{
  "num_hidden_layers": 13,
  "hidden_size": 128,
  "num_attention_heads": 4,
  "num_key_value_heads": 4,
  "head_dim": 32,
  "intermediate_size": 384,
  "vocab_size": 512,
  "hidden_act": "swiglu",
  "norm": "rmsnorm",
  "norm_place": "pre",
  "norm_eps": 1e-05,
  "positions": "rope",
  "rope_theta": 500000.0,
  "rope_fraction": 1.0,
  "qk_norm": false,
  "attn_scale": 0.177,
  "bias": "none",
  "tie_word_embeddings": false,
  "parallel_block": false,
  "init": "uniform",
  "init_std_qkv": 0.0521,
  "init_std_o": 0.0646,
  "init_std_up": 0.0745,
  "init_std_down": 0.0745,
  "optimizer": "muon_variant",
  "learning_rate": 0.011,
  "lr_mult_up": 1.34,
  "beta1": 0.95,
  "lr_head": 0.0143,
  "max_grad_norm": 0.5,
  "warmup_steps": 200,
  "schedule": "wsd",
  "decay_fraction": 1.0,
  "decay_shape": "linear",
  "final_lr_fraction": 0.1,
  "batch_tokens": 32768,
  "max_seq_len": 512,
  "doc_mask": false,
  "train_tokens": 155800000,
  "max_steps": 4755,
  "dataset": "wikipedia_en"
}
Each number is 128 + 32 x the weight over its row's rms, rounded and kept within 0 to 255. Layers, rows and columns count from 0. The size above them is the row's rms in percent of the matrix's.

# layer 9 attention output (transposed), 128x128, rms 0.0645, rows 57-63, columns 0-31
size [107 112 107 109 107 105 103]
[[198 119 162 157 133 128 115 111 107 143  43 143 188  85 124 138 163 134 109  87 119 177 161 124  76 105 122 161 129 136 139 159]
 [125 186  88  93 155 117 116 208 144 105 121 177 141 128 131 137 154 117 166  95  91 110 125 102 187 154 172 163 155 119  98 183]
 [ 66 122 116 108  98 107  96  82 122  70 112 157 128  83 101 148 136 144 138  74  98  98 123 135 156 166 155 123 150 104  96 116]
 [128 159 124 114 116 140  81 149 160 104 126 128 123 146 149 167 159 149 135 186 104 127 135  82 161 149 118 129  94 129 106 137]
 [102 122 129 112  50 123 136 127 132  92 140 145  84 174 115  98  83 171 105 155 104 144  50 116 113 147 163 129 138  80 173 144]
 [ 90 130 113 140  89 139 126 154 135 178 136 160 145 130  64 184 138 130 146 159  59 148 177  88 154 122 160 153 150 177 180 183]
 [121 156 157 117 149  97 165 112 163 149 125 153 152 143 148  79  69 160 155 143 148 111  28 129  90  67 149 157 183 114  90  70]]
# layer 9 attention value, 128x128, rms 0.0517, rows 58-63, columns 0-31
size [113 108 112 108 104 110]
[[118  68 181 145  80 194  83 112 135 162  74  82  97  72  97  83 113 122 149 121 127 126 156 117 124 146 129 137 103 138 138 145]
 [110 111 126 148 166 113 148 156 157 135 104 141 121 100 170 106 135 138 159 105 131 113 166 133 125  70 134 121  18 204 104 136]
 [115 124  69 151 105 177 145 115 127 107  65  61 116 101 147 209 108 127  98  79  67 158 108 150 147 104 183 153 143 194 132 133]
 [139 162 126 201 115 120  95 131 114  91 112 183 151 128 115 127 127 107 114 145 147 146 123 118 204 171 120 105 132 208 147  82]
 [105 164 164 157 169 157 115 148 139  91 154 100 115 152 182 129 138 145 177 125 167  76 130 159 160 188 162  77  78  71 144 116]
 [159 104 101 120 169 114  94 120 156 113  84  88 134 175 110 145 139 130 111  83 145  92 106  93 150 178 148  99 121 105 133 144]]
# layer 9 attention query, 128x128, rms 0.0522, rows 64-77, columns 0-31
size [ 57  63  77  74  76  76 107 101  98 102 101 101 102  95]
[[ 95 135 151 105 127 113  96 147 124  84 120  69 128 124 135 148 145 142  90 135 108 101 147 132  70 133 135 140 181 119  85 136]
 [134 162 147 162 139 165  93 140 173 126 144 164 171 122 142  86  98  61 129 118 151 126  91 203 138 113  67 155 108 103 139 134]
 [204 178 136 124 158 108 143 110  65 153 142 149  97 138  46 164  78 163 160 120 123 146 194 122 107  91 124  92  76 136 128 163]
 [135  86 159  96 142 132 130 108  86 153  94  99  80 125 136 113 177 140 193 141 115 157 123  87 121 153 160  78 139 162 125  71]
 [109 142 157 118  99 107 109 198 125  61 101 160 115 127 129 101 131 111 106 137  85  71 129 142 150  61 140  95 160 125 110  84]
 [166 102  90 107 188 131 122  78  62 102 132 115 128  87 115 100 144 148 133 178 132 158 118 131  94 143 146 177 143 175  49 102]
 [ 86 138 143  83  66 113 123 255 103 122 135 162 134 168 135 128 167 152  67 116 110 104  95 107 129 120 136 120 116  97 120 120]
 [124  68 126 141 135  93 152 138 109 143  92 159 103 113 145 148 109 127 135 187 121 136 190 185 156  95 124  50 137 137 206 144]
 [118 130 127  92 111 111  97 153 163  81 127 175 165 142 100  52 147 121 198 119  94 139 173 123 148 106 101 126 152 102 172 193]
 [146  89 141 206 124 154 162 156 148 166 155  91 160  80 143  96  73 138 136 154 154  93 170 123 118 158 137 106 145 124 108  87]
 [111 134 109  66 123 131 131 132   0 133 157 116 167 149 161 145 155 131 144 222 170 144 193 121 198 123 106 162  74 128 139 119]
 [114 131  98  91 135  95 168 175  90 145 124 170  92 201 119 165  81 122 128 129 134 181  92 191 109  62 119  68 146  80 109  98]
 [104  80 119 191 131 147  41 105 185 129 111 113 166 115 156 122  69 125  81 173 159  95  82 101 101 143 123 141 141  84 139 107]
 [139  91 136 167  89 197 127 136 115 146 145  72 145 157  94  97 135 103 170 174 114 180 142  50 196 162  94 159 106  67 122 175]]
# layer 9 attention key, 128x128, rms 0.052, rows 64-76, columns 0-31
size [ 56  64  73  78  79  74 120  98  99 112 106  99  94]
[[101  96 103  91 120 104 123  99 139 150 149 185 190 110 131 115 152 122 135 143 105 104  55 132 203 126  91 156 132 195 135 131]
 [ 93 141  93  80  76 118 130 135  93 149 103 156 131 111 137 160 121  92 120 132 179 142 146 178 160 170 122 151 172 148 134  96]
 [165 171 164 123 171 156 111  95 153 135 159 130  88 151 138  74 129 124 147 168 110 106  69 105 101 116 137  88 134  97 112  94]
 [125 169 103 151 149 105  92  77 131 104  53 140 129 131 167 143 168 125 120 126 139 110 137 165 209 121 123 122 131 182 114 167]
 [ 49 137 156 129  70 116 107 138  80 122  79  29 147 135 138 118 153 196  88 101 172 121 154 109 147  81 120  87 131 102  83 101]
 [160 162 158 106 146 122 142  87 159 105 151 176  86 123 103 132  71  63 121 145 107 150 149  91 145  88  99  91 166 114  72 123]
 [ 73 170 128 156  25 114  94 175 125 130  84  79 105 187 154 149 171 130  82 147 155 131 124  83 189  89 149 136 137 165 115  45]
 [ 82 161 127  90 137  75 141 115 106 174  78 225 106 212 146 179 121 161 136 147  99 123 115 120 136  99  94  92 119 155  71 122]
 [132  91 137 205 100  75 180 148 116 133 163  98 169  65 169 110 148 161  83  96  87 107 176 147 105 145 129  99 142 163 147 120]
 [116  84 120  96 116 172 160 109  45 145 133 161 112 132 121 147 108 135  67 182 149 107 103 152 143  86 136 120 110  92 116 112]
 [119 117 107  84  94  84 125  68  62 163 124 100  98 165  95 182 135 122 128 222 113 115 203 183 201 157 128 134 106 119 149  92]
 [101 141  98 102 152 119  94 129 139 156 111 131 142 160  99 176 104 108 139 144 110 127  78 166 125 130 159 125 177 143 108 115]
 [102 115  68 159 138 147  78  86 174  99 132 138 121 156  88 144 122  77 144 107 110 115  74 162  93  95 125 172 139  74 152 130]]